config = dict(
    num_hidden_layers=13,
    hidden_size=128,
    num_attention_heads=4,
    num_key_value_heads=2,
    head_dim=32,
    intermediate_size=1024,
    vocab_size=1564,
    hidden_act='relu',
    norm='layernorm',
    norm_place='pre',
    norm_eps=1e-06,
    positions='rope',
    rope_theta=10000.0,
    rope_fraction=1.0,
    qk_norm=False,
    attn_scale=0.177,
    bias='all',
    tie_word_embeddings=True,
    parallel_block=False,
    init='normal',
    init_std_qkv=0.0442,
    init_std_o=0.00867,
    init_std_up=0.0442,
    init_std_down=0.00867,
    init_out_by_depth=True,
    optimizer='soap_variant',
    learning_rate=0.00584,
    beta1=0.95,
    beta2=0.98,
    weight_decay=0.097,
    lr_head=0.0104,
    warmup_steps=200,
    schedule='wsd',
    decay_fraction=0.49,
    decay_shape='linear',
    final_lr_fraction=0.1,
    batch_tokens=32768,
    max_seq_len=1024,
    doc_mask=True,
    train_tokens=94180000,
    max_steps=2875,
    dataset='wikipedia_en',
)
Each number is 128 + 24 x the weight over its row's rms, rounded and kept within 0 to 255. Layers, rows and columns count from 0. Numbers have three digits each. The size before them is the row's rms in percent of the matrix's.

# up: layer 3 MLP up, 1024x128, rms 0.19, rows 829-881, columns 0-127
# down: layer 3 MLP down (transposed), 1024x128, rms 0.179, rows 829-880, columns 0-127
up829 098:120087129095097162133130149128159119133139141118118104097174169110120134144125104144106143117172081153112070117123137126115116146094158099126105134132135143122126101168093188122139102170121160136133108148116109082150102127125121121145160136138132124097148183158117135173141133137118145169116117136101144131134139156156131105075112135087088101096128165131176148101131128107112161102113
down829 096:129119133148104133117141113190118126143195080100110162147110088146132113123100124112174124106116134112105132173138105102094123159102162109145144158112141141060127137111072087088126160132107104096116123150130149143112141162140155081112123104130096093129142107126105091131132115128142106089135109129139113149111132163147120141135103145116125122113110143120152066138123109171103116118136
up830 088:116088130169106134149116112125190116115111110126114149104146148138134094115075179084104132143137124094148139091106108135139135109154107130112138134121146118168121142147147129095162131138126128096149125152112148088170182140108161150116125163160115136129111159153057148119121119141094125119113122134111126157129138150146141166156104098189113167157132145132158100142090130130138116165099
down830 089:132096158118173117138127100128141134137137138068137153111137138113133098130147119170158140132139135110126165114109079107170118140132175117133152079171131118104144120152109150108109128144118143091121143152087163124104134126163157126130077147114089127095101147144095124189111118097125110076151127102127137124141137132108102114137128112142169125131154125131168140145205122129075122139124
up831 093:139169148128112116124117133139102152127163121123135117087186117139133096147113153120139113152150170106124136088079113144165115127206156130114158114137111143126118119134167129122131124077059154148168108149137159155125099131127113129117098113168099124103099116135084137106107140163149122153107120120142113144119165170134119170140116114126129157134101090158136083133119100100126126159141
down831 099:122123126135150147124112116133158132146102112136141128148161116140065138127106114135142115149137135143122079106161143181133158127107093135119126143086097141146177089151116123132101130142146159159103087126115071140144137164066122096143105127143145149101096132143096144146156125131093169146138105173102170178145109125096137110145132129132107080135114138162132137084093132148141106142155
up832 096:161124127080168104160107077092135145154145142091152122136108107121108117130124113119148135136156124125151109129125123132179154147117143112136122159180128086105087145138125146134163180114141153105133137120153081129149116130112171084125092094124134154108133120125127105139105111090151127157070155127109141164112114093178182130111145130142110161132100105110119144123110123116087110164112
down832 103:114117170140141120098155183169164113120142153172111155156120144118168123120087145154092099134145140104131112129166115089138178128139140090089202105159072115101100140135116150148131105095127097166144134122117109153157097114134143100135084113156103105124118158079145132101109149130139165100126134105151108125132116125137109129158133126120132148137101161109117128137129138131114124170131
up833 087:116086111100162119165119151136101134102097103145144167104114164123148144120089140148096126140112148117151119132153077175094125105130133103139093123144140168119078065088101147115134109134185116109125098128095140125163193168101123139141138172142143117145130112128113147129157142153106141111140133105115147112150108148145115088102161096110135158130108127131149130105091144099100125123121
down833 090:116116137143150117152089088090091076128195131105096137193153146123126110107129095114110157124140111134098147173109113106107114113163104097100158105156115117134137109103127136145135119150113097145096140126153123132135152128134139127121103087074132127132105115136136099145056147123158136150096123167113108121104116159092123123160137122128156108141159140126088130087124171120143120091132
up834 095:139134111145185167145069124107110111135157129130172124123134128121134114162126096155067161124154127117116120140133154147117159108152108130060107133136165118117176131133116130124122124129090132123160176095152109095137114119097147131124145130133098152129084160143077087129098133120093133139121170145134125133142143168169136096155120143112135131121105083174107088135111138127094133122108
down834 088:150086117151114104110157104102114095167123102126142135127091126154095156122139114129138093147143140099120133094153116122127114089089136135142094137129148148140093124132071140123123153151126154164145089138116117044126156103111105141140129134104132122132102161148150130148160148153117132120108135114108122128215136118104138106129113110151110111156129148142156187121156125107133192126156
up835 091:128149138134120134087118096153119139111156118140146102121137115108120095087138115145115117125095151149148130128169147114117136138169157156114146072160131124125107121087123103161121133138126135122134114152100115184137156143144094070102152134100146146155074164154117096110153177083094170127165093125101142143088127145122122115131123110166158127100136122138123149096129102099155143178096
down835 101:098141151092158132158114143129133127135130145092118127131168124130116066134100122130102137132132154148121113149134099060101144125101094106085125158099120106099133096054176130140148124101140127148168095142122095130102128088132128133124136135135148160163146134133145070143131123119149133151175107110127127079097135113102157160133132125121127136107176151136113151113192130120124158139136
up836 134:129141085107131136114177125136123160125114171202166138109152130148109186173119137080105119139146100095144160131122098131120163142152076111117171195100132120139121128153154157119141123148095115137135163136138118115122133127138109164127138155164123136119146145122146125172104135162099118110118129104136096109109152121133156114105156073161101138121124126110150113102138125129118180115116
down836 119:137129094144092101154112119130086094140169160130120142109133089127163134145163148097098122113128148096138125143132161114115115084125139129101120111149138105169117171140121145082144098132143097123120104141119136121109169112113156116167153112112140151094158107078102099102136139125143117179133109080123116096102128152107106166139157116189165160118148097126134094128146086138106099157129
up837 083:123139112093176137133113099136176129128168109137137115097140086140161108111115073096115156134106136095141164090089139125115172115163112099134134121121116142107126133119132120116147151125183150147144080149085122140132106119171107159131163100105110126105080125149117082152142151168133113126115155101108130145159106076130139147117096107108104092097138131159141154141151144084111132127132
down837 094:144151125128143131118137098144115156115127067133134148074117108119092083088129186139118136194147158080154142147117116137153150141135083134118125109105147114104108097088085129126159082143108110147124154101109120130149126129120168104155130133139134154114125141142159068158148081120103132118119098112124145118179123119179130151141143098130149138123157133146106119159113114136144157119110
up838 102:111120145157150140122113114132117136133136117126148151146135146137144107129137139119133134117198086133148126145128128163122087142132067123085120080134121137142085155132109122114115147114151096156121125114165142144125096115160138125172164164140123137100119101130155161141159169165065102098100127124072100134163143131136121186130141131080139107113126145094119173171123097119122156130122
down838 103:162075123116129099140157136144096132140106141132148115138114160147131137106137105095132141176119078138119131123112131130138134150103111113153137151163128122120157137132142122166098097084111104109127125133103159110169160136132101144119091123151152158080108118179085145103123124131192135131113178093147125146147137099094195122118129136155171148136117159156131082150160133120134147102123
up839 093:167122127118143090124131182124129102135143117138130132112138119150161102123100097121122134127150147183126156128126118168160091185129133115095121124124082173105136157133090113145085087075135138124113080142166167135102129149155103122129159134123125145105126092110186143156169134134085119148122104109143132098132140125100142145108171131118110161134087110106154112103158164148116119127134
down839 096:147119151145137141139163107145176118132106111132157099149126132120156090091110106126112105155119133148108124120151116177113063091145107125113117112144115179153088139114145162125135118098123121126113071112148127141130159111140120182107151154107124113137149124130122138195123112116145113124095171161116119092132148123107132085145170150132110129135086175148130137061101144101108119128130
up840 115:104118119168131169093093111171165162115154147110124124163158105168142172137099120108188108112107090153164100087145111152116114128150116122128099097144108143120109145149117143110138162151122149151101121142113121123128145158101095114095155057155123090136156084130127160148112169137127152135186131098122125124098140138153142128134137103140133129113098153119130089112124171128110127132130
down840 099:165174115157117148132137148131104138069134155131151156178146121153130058123140104134148108126133116148145084176122162122111096122109126133155118108153107184084138160168109146135115144189100158108146131154163156156116129102137083108122137141125129104147114124125157116132084117095114143141139082142085126159130120150141121129137148102153110139133153134126157129129107130113133091162157
up841 096:141158140160111150188069103145155139104114167143152152145142101104165129140162045109137128157076143150117125118145087122112136108114121162141138114114108103136160117144121087128126114110151141142094137161109100163125146159076139145106158109068123161100101137125097123162118130115115126127150117104126124153095117114113105106141149111111127109122089114141167104106141141114120117145140
down841 106:078105097110174126119127106086131092117115104103138146069149146142136111119131077116116125032144136127129092098098094133133080121105122168104140135113128161081115111133145119149142145125140134101129109144088154123109151136184091192123135117132131140168147121124148120158125103095126117174113139150101137126116141128105119140126127138129131128129143172128086118145146115108112115137126
up842 107:138136124142140134143114072144099131101144170154168158131125137102079141135170071130083149130121103110138108139103135119113142103131090120113053161111090151143171144191121139142162101137154139149098120154108142132098113096145143168104132143111146098111113129160117153157118123135128121151108150107115160117154153128117139131116114091135109138120151106114136135098093137130151101127068
down842 108:119133124142137132143078099153134134123106140124107125115097137124083111137109106148155125131093126103155155104104108131161088155141145132147097125132102120122158099136142085131115132136077158104092079109127110084134154107161127085111093131143127143131104130104168167178109113162172127095108081108134139156113127155111111060116130146134126125127125109100104129065127132180128117110137
up843 093:135156136133080131146102097114115109144144083119128117117166136142156136130163110109091139137145094090086147150126123110164091096192094155098066098131149157157155094109079146138092151141162164104140093109160089144102122121105172125122110130106127154151129135142146121151132111112124154162131109123117135153177117152153127129106172101112097140119146109129132134125114116125105108107121
down843 096:146106121124127095148113117119140118121144132148125170132084155116159175140185173137155135143099152144091159103143155113118102114161119120083150100093118093135139118065088083071131096139124164109133111118127150153139147136109111114160187077140112130147132120142144125138121113166098126086155128111146140124123135139137139135166146152116146128131093119097137136157103086125133105107154
up844 093:202130124132121119094137145152138145106127123123144135155145139119086168116084169129106142108130102160166124081168122098132142134168117118131122139130164110141131124154135077126140140112110129128126117076156107133128139110127100170111164112114186166162141118092143104150110094114162138115126127069161171140140111115124138150112169166145164115128112085099128131124106132144123091126118
down844 096:167115129137137155129098139122111114138148126121141148082152117115141154140124163159129156177116145131151093166069097154165134143136107120134147159159176133104129159128100136139156130183156126134119154154133144095099127228125116153121125150177090108098174123124138146153141141123131148112115127187081122117120125156140143136128122113109114149116118117108138130112130125114137093127098
up845 098:143123117129137160156120112095068095138131151128122148118174092111127162131153106090101111105139104115095086130155145142152111183142138133118083145140122076121103127170180118137127133085139112106093102114118141147117116147156168151126153160106157131113158145143137155078130130121158137143118106102148122152147158125104144105104130170112173120138143140140154088119092103131114104083132
down845 106:154155147172169132128154120123135135111157125153136116117083170149100121162165087146127144192156140116110153124077102151146140075134119137152139118145108163106165124148159110162111153122116152133124143121105139136124146103127104094125126100153140096145079116113152122128110201116146182113119163130099155106134133099120095094123108137148122093137103123108141138140127132096110156166141
up846 105:131151119122145148195124131154119142175149089131113128147160117124131151218114113150151132144138122112131111130121130111111106099128101146111111148108100149101113118131096133078138170120163106133120153161158136120089136089082143132116129177080144135114106118155096126109138144127156139122138101107071126145150114127077133079115146137146133147150164128094142135112146109125146144175131
down846 099:106126099153137149104139098110134143087151132113099200128152097118155143090126164119126142149122140124167154169131141104119194126130106092136125118151114105152135125143130133108117071133118163138124123102107100100101100132154125114104152126123134091122114108065130129123112151171110141159111121112140082136122101156144106162152124125081180130127149113179123142154094119128126115112169
up847 106:163131119068159128114078138135136142126130094138105186141132133114092129136185105127112143117148152125128135131134084098133126103098143159133126142121107130103124139137169115098110107150117147146116087140138110161148134099134125130119137147119094064121124129174119116154157128130158162145121161151122166172131106113150118146149143144180076109076169103110129072152142112125121129109128
down847 097:143146162131122171111137141166118114109165094119120093143157145115199146135080125155146094091100096104135130108126161145137169156092110117152090136136108129147175115142123117141104098125141133119121141135093118127135144105183136128139140162124135128156108142180137147134143153140118130121116080103102110164137160124128122128103109098090134121147121115182135157124141113102100085108186
up848 109:131112140119140114076112154148166141108096145137078147148152116121114126144113102115139158148108144150150051075127126109113128143146151113109126135117151115120137105124173096109146135079126111163117096144100136159120158153141084172106144097128131094123144148126148158115100130112108088178144153110136173126187116130119146112140116112083130105135134141124140095102106152118161150160137
down848 094:098125106138121140158140116144090113197093134154150107097089130183152105106123133140100133136137096085069168119110123167134117104092116166134144126134126124108123161086110105116114132096156119116123124136126139146120128113132134098140119172151141125134092142144132132120136133167134197084115169177131095107131176093099141138121127149145151162105128145116095147142120133116100162124116
up849 120:117093105115093128076094142149176130081117115113157160126139115165119137109099130128158119124132162159138121063137166126133175159120156108107131128159132146125101131116170138110116114111103142185126163127133139134108146118151154164131111128155149073100122153171113131131153125110137089119113132147101107146153087114141144139100146122118086107161134155117106074124120097099152118119101
down849 106:169148128113124174117141117132118136150116160113162108115078130142145139116084117111110138120097137111143126159136054158112122131117127130121113146094103137136124128144127127136124132104124086127092087084145118133148117139115060146135170123187095133132155093159095092087116154094129103118118104182175133114168130134130123108125104148139158133148077147140132120146115121163102146131151
up850 102:133139166091141114132097121108136136147110147124152183164144124165130137134168130111099123139149145142106105111116173102110113159156149116137156132094096107141165125150125156115142128108067138137118069165119096133124144141153157162138127146135135144134095156122092138097088143095112152118139119153123136139127109124098119121144155106143054071141156129149083133096116099162109099149119
down850 107:144135183173159073189164117111095124140142173113118107146169126121135116130144121144143087133103137068093125147114160145120128123131136159134145097160152119082112125106125126133137117153118149101147135150151142102136122138134151096127096132123149084100096114123124156073146139163123125116143047119110159127114126117113153144121110100127130117123118070132136169126132159144137107123150
up851 079:116121124126151152099135147139143163157122114116136114135083128067133131098094072083121153133171155127090194135164096125144178125083139135145131160090132141187147170127105148113138102125122161111102160084097139118120093135141145117137135120087087108108109158128117115123111146116145091105126161118148151103122153132105108131108140131151120103107123106126096172134139117136123133151118
down851 092:099133099094157160140087125151150072105113137162137152087145167120102112160131165084135158121076111132112156100144115129132106155125108168103102118142150182092145164139112123150133156096128138131109102138118129142135095122117103086111176140104091146138139173137116123114123128104115166127141123120137136109158144177132132116161101117179134119145123123145130137121140128163150083143176
up852 111:132119123132166131104111132134121137134145154117120092128139105139160099133136151138107135135122148137115144078088126096130125153136130116132128118123128141132131144096166124085142102113136097111148081104157156132134113058075115134127150085129115098126138130141082105108117123158160139140099162158085127129110101154133074133040106173105131093127127156117132109099130106102124162104082
down852 104:132154164100140158152116161134123124095113123131165116165156163107095158129148110150150105156104067088128116127157081142119108086154133109173132129134111113127119137156136107146142146104102082165147108097096117143132151120139155140175112127100139112114154084132157130133134151119101135158138154153173130119123119139116132152175139128140094144124098100125113161159132114146087131198147
up853 115:146110156153131111160134090129107146144151124095117120149124135101119136139164139101118144166108108175145103115129160121120134158116186091098157116104140136095147113120142132152126112146120137127194125107142144156157131095185116069148123126098136106134090109120102116151110132123165133116183156120102117173137132181138119061101113127091122135154111122157128167114129122146119116099138
down853 113:140125104133093170116098108100126120115143154104139132156129069137115133106188124119162089137153127118121135177174150116171145110140107153121106119111163121130121138115092138097177157143101098106173152120119108117099150147082157129123145118098071140117118137156142129153119103127094107138098120115117153062105143143125136102140112100133143104140117111109144140069155147116138103104138
up854 103:078117137128158167113132131131187164145110118158133100118190146105100152101174112114140142136090140130127091160141168142104145114076119105133135147127115102143116137096134094112109149161121156123112118163143107125204146122104146132107133104139151142095140160101132135126105120166105099079121150142135130108141164174139152140148137102149128069121107145148128120124093144111142133138130
down854 096:154139114097171088076115136132142110174112148127121181115120116145149137104084165153139150125138116145126110103103128116141089157168089122120119114122137121134094129098149107149160149106139114173119162116124162197096109185127105171137138131107173096148136147174129149127134126115105155144157152133115112151126119087133141146111143142116127126149085132146127144126108097108104096155160
up855 113:081091160165117119110121123106122126158132128102138088148118099150147105108120164103147115155093104122137113142136129145124111147127117125111137117120131134113166142149139108173114142143118097150176118170110115146179123135128139133138153117073178108141104141152144121129100124103099097190115124128077156137124094174131144090148103102157116142128140080115092144072172156141105115121128
down855 119:093128096165131140140085097089123132128108107146116110100123144121154130110129148118149144134174123080136102141136128136145157089107113142114100140155157114134160131160119114117148137155131143134115167157155126136122161139117185090108096091079121159117149114137108141130140134105082094146155119166094108104117150099176131191135142127105113115109112148148127118112182121172080146159130
up856 096:117149063122173143110125108101120107114096131119140089101095104120074104132130162131139118125147105169132162107113178132145165149118079128108152082199111161124064154111110152098157123144122097115148134169093106129143132147145095140131124107141142159097114134142151124160187146136120104121147132117132091145135140152132109106134125126134106110152140123115171144133134108137136120113108
down856 098:154079103123191093123100167131175137159154128126161120160095077107162126119153120144114131121139145124116153094098138092136125152156152153120175126108113150120110102125119146110147084135115123143116118147161142140114118159117129144069144109155087161126079126165152127112121157105170163149164112119119096092141145121150157121110106111117121108118119136099149125125143179114107107126162
up857 090:139122114123124180111131114121140109106139122147133116154080113112117118147126175179100095096132153122131120117145109178120096180144140176096157149124112102130079117136173130177112089111139107088123123152118123184124068146126071099103149111121137116149156157133119122114108149161115134121113118150157126096146128154117120124097115129162111114123111117145140093128172127162118127166128
down857 087:108098077103103166141142132141153141120132081100130148120131101126151139119160130142195149120113148128109182149129139135142146110127128129136119093118128150064145085130099153123138121149088174158128130131137135121131098082084130110136117156098131129176127105113071147114111104108105104098155145127108127139113153099107124112154130136138141150157137118163139168122076088176138148133149
up858 116:110172146116107148123107113146147119121124104141117088089112111101153173122112100155132081161150132100134175137143106083126165149098136129091130154157139136132108189125097147056084156142108122103118117116102095120120109127103178107136136121119158160167142149095114097117113120132156154117132120114131109135154154122104134126114132112112147129097142080144156110138110151167177115142140
down858 119:166150127118117128080139150142094151165166138113125096134127145129100163128146087114132136095066108162127110070137142169095122107166101134146126151088139115115091123110168110120113140153121165127139128118080137099147124119128107131153161130153092121132099082125134086144139138134135129144120109176161160103108102139146134096102114115106123083160106148099178112110124127112131092108118
up859 098:109137119145153121135127164136142111174115124124107127131145108139125083116159134149125136123101114118113153104131173110101123122160151129113110156089102104135089173131127111097106160141184166119125110134122149155107165162138120127082150156147109129132190144136147164149123118123158127107124141135121167104089119092137129134087099084123128068147138116111126160067138086097143154126094
down859 092:132110103120122103129128146130130112139099160115164113142151159127142161173137096151137112108120097115119113133135112101157101116162101144125157088173131149101151079177129137113110088159129121135121148125166122099126108128151080157165094115134173149152143102104147093113092107113110105130131122111185139123102123128135147123131146204117106103135134145103112089106151162095084144126150
up860 092:118128109125108144144126109140180113104127105146155120135158123132159140097137068190107116110126111118144103115135166144158185072164123102102133111149113123135141156139125147145098117092123113139100161155108149131148105159153101146114145164116112140069093124110102114158126166149102148128122105165133127153111104091143154155068115136159141153116128097128161120105147135152118113134163
down860 101:145111146119146165147126135076159153103135110129121094135174114163097129101128152110088112097135145108133124109099153174126114157162148118140141122102165090100133175101142136124130141133174082151103118161111156124145122147141132123125135099095192143095120107128116137139116087137095148091133141138153135090148171162135082134172162141132139107125112105125112107134126116160167169117125
up861 109:102114114111130128130162131136137113116152147146146133173127127113122131171065127163152110153163121169132140120112127132113147148154132135125118143105158109057196133131176094137113157119073102141119180110099087106158098115123146151123130146166121172154097090115115129133107163089095099136131161127161121146101131114113115129146145129163106139134156134140126100116128134136101107134086
down861 088:118096148129147115096061102117136112131123124060096162093110127167151166133142095096121144107119118110130113137128140144156097120123101162105168185142125155119114124137109126122133092128115119119124129139109127115116144149106146113166139096124106131048133121090095089120134086134136142120121134125116129133110126144129128089080151147120136094110149111107176155077130130126145173104162
up862 090:160126119134176158191117092118144119107137150106101117160130127087157169146125134105073120167190093142129148100134118135148109130104103130123080151119132152097135138156119109155104078136108083147142099109148142135092137122135124086150134154065161095092144127144174114127128150133146117125125137138090150088118117148133149116138132105129143125121149082127104123168145132128142111138124
down862 089:162098105148125132119107117124123143142144099171101076099116144115140159087098129151157149131123108111104144130107121103148145172143155128163121149103070126129124157056195122143176130101123134143085145133129116107130129145133136103128114143134130140126121117181140178118122113123153138123120142119118110147111142163149163156112110088136132146140152114165127081126120141179131116069116
up863 085:123109125081146118154097122123119139162180136117115121105094116111119092126119100139099137144140094121144148106161094123070099146121130137154096097109115113077118152162133146099117118131149142099117114141143128163088110141154114154149177171118155150104142142154137129138150172127131082124190137121165145123100116138121089128123120116157139135141185129105144169096117102118146089116090
down863 106:145149114119108061130096161167138100123140178103133128137111187137107108135135079109162118156127106155108140156133133146136139096170141151132116162139121128138168087101159115164137157105134128110133139095154107154097139131125108110161137150140175144135144137171134119107164127143140124145128084196141120123149099118125156159146128141110108120087089138099110123138120141146079099139143
up864 098:116111120169150110139124121121107122140101149126071107137108134140113109127117142118130115140145101129151084077056084167130105114162130128117095148131141126160102198147132117154184147100142145114107124121124120109134103146158113131129108112129114094108118129126110134115186084137142124103179139139117113172113087133170140103140120147128088158149139102123145111132148134164161147150094
down864 104:147126098156114100121166144164106103167084138149137096113161152101126146114116136115166106116099118129101148107113162076142148105202088118156107174123136140134157114137113112118120111133131159170136139102107108112096158111158162151129140114121125106099133128130192124140135094158146120157104101092136161135126101139136169118105123120139122102143169144144080126098132144083140110108126
up865 101:160092145134125133107128129142128181117150169128160115068148142123112127163131135121136154108111180187115146113125120157137146122116108096112158082090117070148077128162087103147120156155132122144118119095136136131114087160181136098120130113098129148112122147112075127145137074139140143129121130120128162122132137108138069129133094125131119115118129173154131146130154142163154112122135
down865 097:093149130134122157129114129089115100109107129137121161102118130081137127141134132115143122124136086130102144129153139085111102132143127102072136123126152142151131151125151119145112136127133129086111129112102157123153119105156134142097122124090167154166180128134145080102105118103101116165077087115135137135139072155086121130161155092090125152150143100093126128159174104065158110119112
up866 105:124124156095151143161130151102132139116129093130112123143173109167143105171144105136119124122143119106139100112125142185162153149115150121122144103147121140127137132083164124122091114121123157134136084124157120125160127120121095108131123124133122122127077157092148104112190157179178124105157128182115164163174089182142127119146138119116116109107125115117103137127170154104126151087142
down866 103:141099123138125135127166092129159168103083119161139133079077097124125138073094107131130133122125174099098145128148125104174111143112143113107121141133095129090105158166070164114166118180138134143114167161143117145095151140118123125146126079134134137121142081134139160111111118087110137131129148131132129140118104118131116121137103173102092123146137150167129148132135114119134127193132
up867 107:145137132115151144113167116166115125139150110115076107130151141121085143093128133156095181176131159126147136112144107151138124153134152130132102117111090107155138075132118150125108139088139124101135106154134118113103090139119075104130130128134149161153084113148135116096144175120101147154098108103118085131149159092089113133099125117118131156135152143160121111076143116168116084108171
down867 114:143138118111156121143095151098138114203141132107147160131154101101146095148128103189128139103163131146111112154157109151096090143131164134104130093119121158134129113130105122117141095126117113171080162116099168128144094141145098154122124121133118170146133100123109137137136138123120123168089117166129157139104078143102177191146149164114172128120137123096133102115119122141121109129142
up868 086:152108113141133110124111188138108128127101119136112189149068125145135130097129148134122068150159161104118151157108097134201114147140159137109144149141146128134122087124141136132177146115115148081141136119124109135089104149139157109130192117161102137132140127132142110122148116156144113097153120147137110117122143102065094106147090097137134130157144113108134126134128143133113077137097
down868 089:166127083140153128097108075121147173131110083096141102097127135161117112154137133115129127130126091129104137158136121136100139125118159136125152140109164123107132134138140123104156143111127143167055142168132146207177123098145153173127134112099106170106113115111126127102135142119124104179133126164127170136126100128120169137126142152139141151164115143134113112126132081130125165130163
up869 110:135118074163156108123184087141070128178146135149156127141131112104141123136145151075075152141156087129106151153120100137147118101118109089116163156141157123111149154133129132154132129177129158145134108121106142156099109080124125126132138152180164111137172109115135158117130139131111160101112120158076126115152131121147137117152115127130117133076129119103123124133113134164127123110079
down869 111:117105096082166131166141117167065124112122157108129148082139126125141121139144091126130157121122153127136123166106129137133124158154160158181113102157130134122073149101117115160112118116128112169114105125115112131109153147135114149118139112151138127102133104098116165052150155133111134141101120119122066125142110146115120159197106134124149150121135162118115142153138141149122068130116
up870 084:152104140098186147140121126089092145142119110142133108134110140115127133119115139134093158083138166103145124153113120160126169129127139129129115123124124147129132145119106128144125153165146168176124127152095109150107122093085189126108104164045102123106163129098115129147130134152140121125179138133109165108127177136132137113071116104125153096105121131100132169155139104153104148146108
down870 093:146111136131129116106121132128140111140169143118158149172135130107135108175161098110158129123114131147124107114111127101085112129144136196137123129126144136126109126078116112126150117096164134100146108127104123101148141189149126141160143108162109174121111151128108154050168131118130161168108150170118136145119136171120138139125149163103118132186171110172161112142147137132129097137107
up871 103:127163140156135186111147166134107131128111112134173161174111115188136131122105126131107110126102090147114077119146127128149102160122165129108172126176160150093169134147081166133097142172097117117134131103110133078108099164120128150109091136104103109112124114165076136136155139137114140100129145137133125127151129140125161122115138158168106143125108101121138115114117103115133111112174
down871 110:122113154110131075132108141134096093147121141111126184093101152156131125137124133205151100144094125156119146152182100116200131149154138147131108100146147118087127113104131148158079098119166117125134139145138150119142147139160101128144134120134146165117164139129130167117158112114149131122159167120123109149066107114123127157113117149152117125135164125120119110102144088110147094117107
up872 102:105152160116130170134111150146111127124128091168093113116189116162152133093128126124094118122156149129145125125106133159106068124155150105134131116145111134074117110146095153126135173156090097165135123147134124157123134144121104110117095151096111113144153139102111131159147119169120126090118101162150141122139115113116155116167096134159112169106097121090120143128070114144111175169114
down872 096:143133117147119180115100102134112114159107156112133165135137120104088133137117145132123136095105165118097167156114118091172138136136144125135102122157132122092159121141170146128146148179128116076149130101123121118147142081146134148117145085147104169132146116128136127158077099149098142117116128110126131101093157173141172094128120158106105135121145136112168121059097159176114128126137
up873 090:135154073114148128146108120110130146145150115161100143155120114123069141109129132149153106115139088102099101125130117155119115121149138118118132126119104138145112152169160096098152135148107125119110103083101054150154116159149154120098111103098123143097082129075169153097124138125143178105126132146168124120109109168181103127148094120148142140111129121144120144146115126072139126157103
down873 108:131119103127142112141094113127165153172136175091080102120132176147155141126122131122127147123128128178122155127141112116115129115154141101114196128092122146113142141128142116149096143105078128147089099085099149104094129118149125157130154163180123132131169106171156143130139117143105161118139101099176167143139149107131144134125141118115136130160077155089110112164110139118116163140140
up874 103:095164117115099125123130122126142107129112142134127116138136113094138147143174126128169111121157087128106113133163119158134165077128119117153090129118107134147156131150116117115099154131151088078146139140150123100126114154084174108099095094158123168133137120137140124101171140154154102099146144152126083145170121124106133105155116114175131162070171153090119148157137165128159118148102
down874 107:146124152120111149155128120112103121138107116122154149152148132068121118111087132121148114155121115146184147104135095156128118107115112125120177125116084112108150111152122122120095140133101095138165079126144124085155105150134087125163148116185085140144136130157121100142127139103094145160117091137133119112103135166161126058123129121162167117179110097125162124133104121082136129146124
up875 108:147145134117066151079147120114139115149121086125145119118129125140102127111126131121187140160150134148135108182095116111098162167158129133139131157139156160110122101093121149105148190106107127130093142114099136131158149183142099148128119095151135097120142162126136183148100143146093104101118150123133106092152106100102114094140128151129107151100141131126163113084140124126134108131081
down875 116:138105119100125142086127152116170137142130186142112113133135126130144128103118125104135156123123105105179154112124126149139163157104151141135116091138157174106145107128162212113132110155147161146143148130137119131165115089131120113148135142088131120124063103166088138130115094125127156153137134121086181156122136129080136152094126168106174109139084115118123108130109111130130117109135
up876 101:152157130122155118135061117132137121117141090077154153156105124127128117110150141164121121095153145151148108129160074112104124120136134161122153096134137067125153151152108121137148119102130104135109121100164142115139159109139130091124125077136153122123179144105124145146149152135152138135151138135104159143152145146117127191122105104133167130135095121167184123167141118131152090076106
down876 091:087084121159140114147135116093078140118132105159134118136101088145142114108145096125137129115123136063068137151077125120097081163156129147117131167117149160096131140089142136122147113099126105146136165093139158100105128119158162112138161167111140133108116173108127104127120137172107133130109160172133141126120122139076150141103103163144135117151139125134089128118134098160112150134151
up877 089:134126143141108152118152119162127099103149130113138145169080103104149120216114134127132129118133170136151076117121147139117137152115149160108100098151149105156130125123118147131152091156157139139147080150129130112151136110100150131118142146140138111149105117132102102167090084138091089162176169144154137128097091093152136124104145116168107120163102157148109157160105101118124119124134
down877 091:132142099111142081135144125154143117080114122155091154162151161191149125125145156123145106145105123175108156125149082129120085094145135085122104121081151115107147141139095151122127135118081127122120166153133131129117080147081151131129102131139120105115136155168137097125122160135128153146106166137166117167152165142110096151136143160165125139123131130124098151095126171094125153130107
up878 092:109145124130138098128136112093164166135123128120112104168104161117111123094133149116115162133096124136108100109094102108136159162157166076152117117134124135153114114136137160128133130137088143102129154126114116146192134131108116141093115099106133125098073148109199127116139174148112113115115154132169107110164110147090110179112134108144108106102161182137096144127145129114147135096111
down878 091:147134113126112137151110122149166099062116102100112160107132089145130110125151163138130158138174142124136121126163123127120121166145131126126149098094133132141138121136109152112130139122169142185145146080134158164102129099108103127121126120109145100150113123088143119116114103139139150113068081146093139071145124142147117148166115138117132135158123118089106080152114118162128189141178
up879 107:124107118146133122127122131169122125106157098102191146104133112157114115134125082105087107167118110108101144109159134090127141121149133062145128123112110153112103181088095078144092119147153141154074142161110133108114086106116125106161137172113112136123154130178142108152140117152119139139113168150103141115144146130106142112142141137175129075136113092105145146132125134138144116105097
down879 097:127112058170149097125116116116105139146096152149112121120120112108134160101101148117169185101122094173128147133149081124139119171126093117104098147124105168117125118161142160091110102146133141146138100147156128119124150096114119109101146167132162111128118121130162110124113120100090156094132120116108174126130099153132127153115149108151133103112150140189122125115157118107129123061107
up880 097:150138124151125106110104158125098133101122097134147135128130101142144090184140115117136100186117103140114170110116116117129109130109170141149133114123134133110149111142141107153128177164064081135147143144165120112149127114102183121115137132129092116117092122131105110091140128125116115121182120146141087101119150174100122111117153088114131101130097122074105134141143134120096164140065
down880 100:149108147117136137135128097083122110164132133130128146117137169091100124134121096130141152109132138114145089171146082146112127136126093128148146161142141127140107144135110159111142115117159089108088177135142104105102158104111144116149093145109139137098153095116127149191099077150097167118126117085090098147088112115118138137082171117152099127137105127112087088167135096154136149136128
up881 096:131103120104125129121102120136131140119133149132149092093127151145136159150119139114142113144145168139085090103102144092109147132154161126125139146132122129180108125191114152110134118168170138126144156173100112123148086156116122102117100137101130088111133141080082173132130146163155120095148189161160102097156151087113153089114150120128140094120129138121147127097123131141153119172111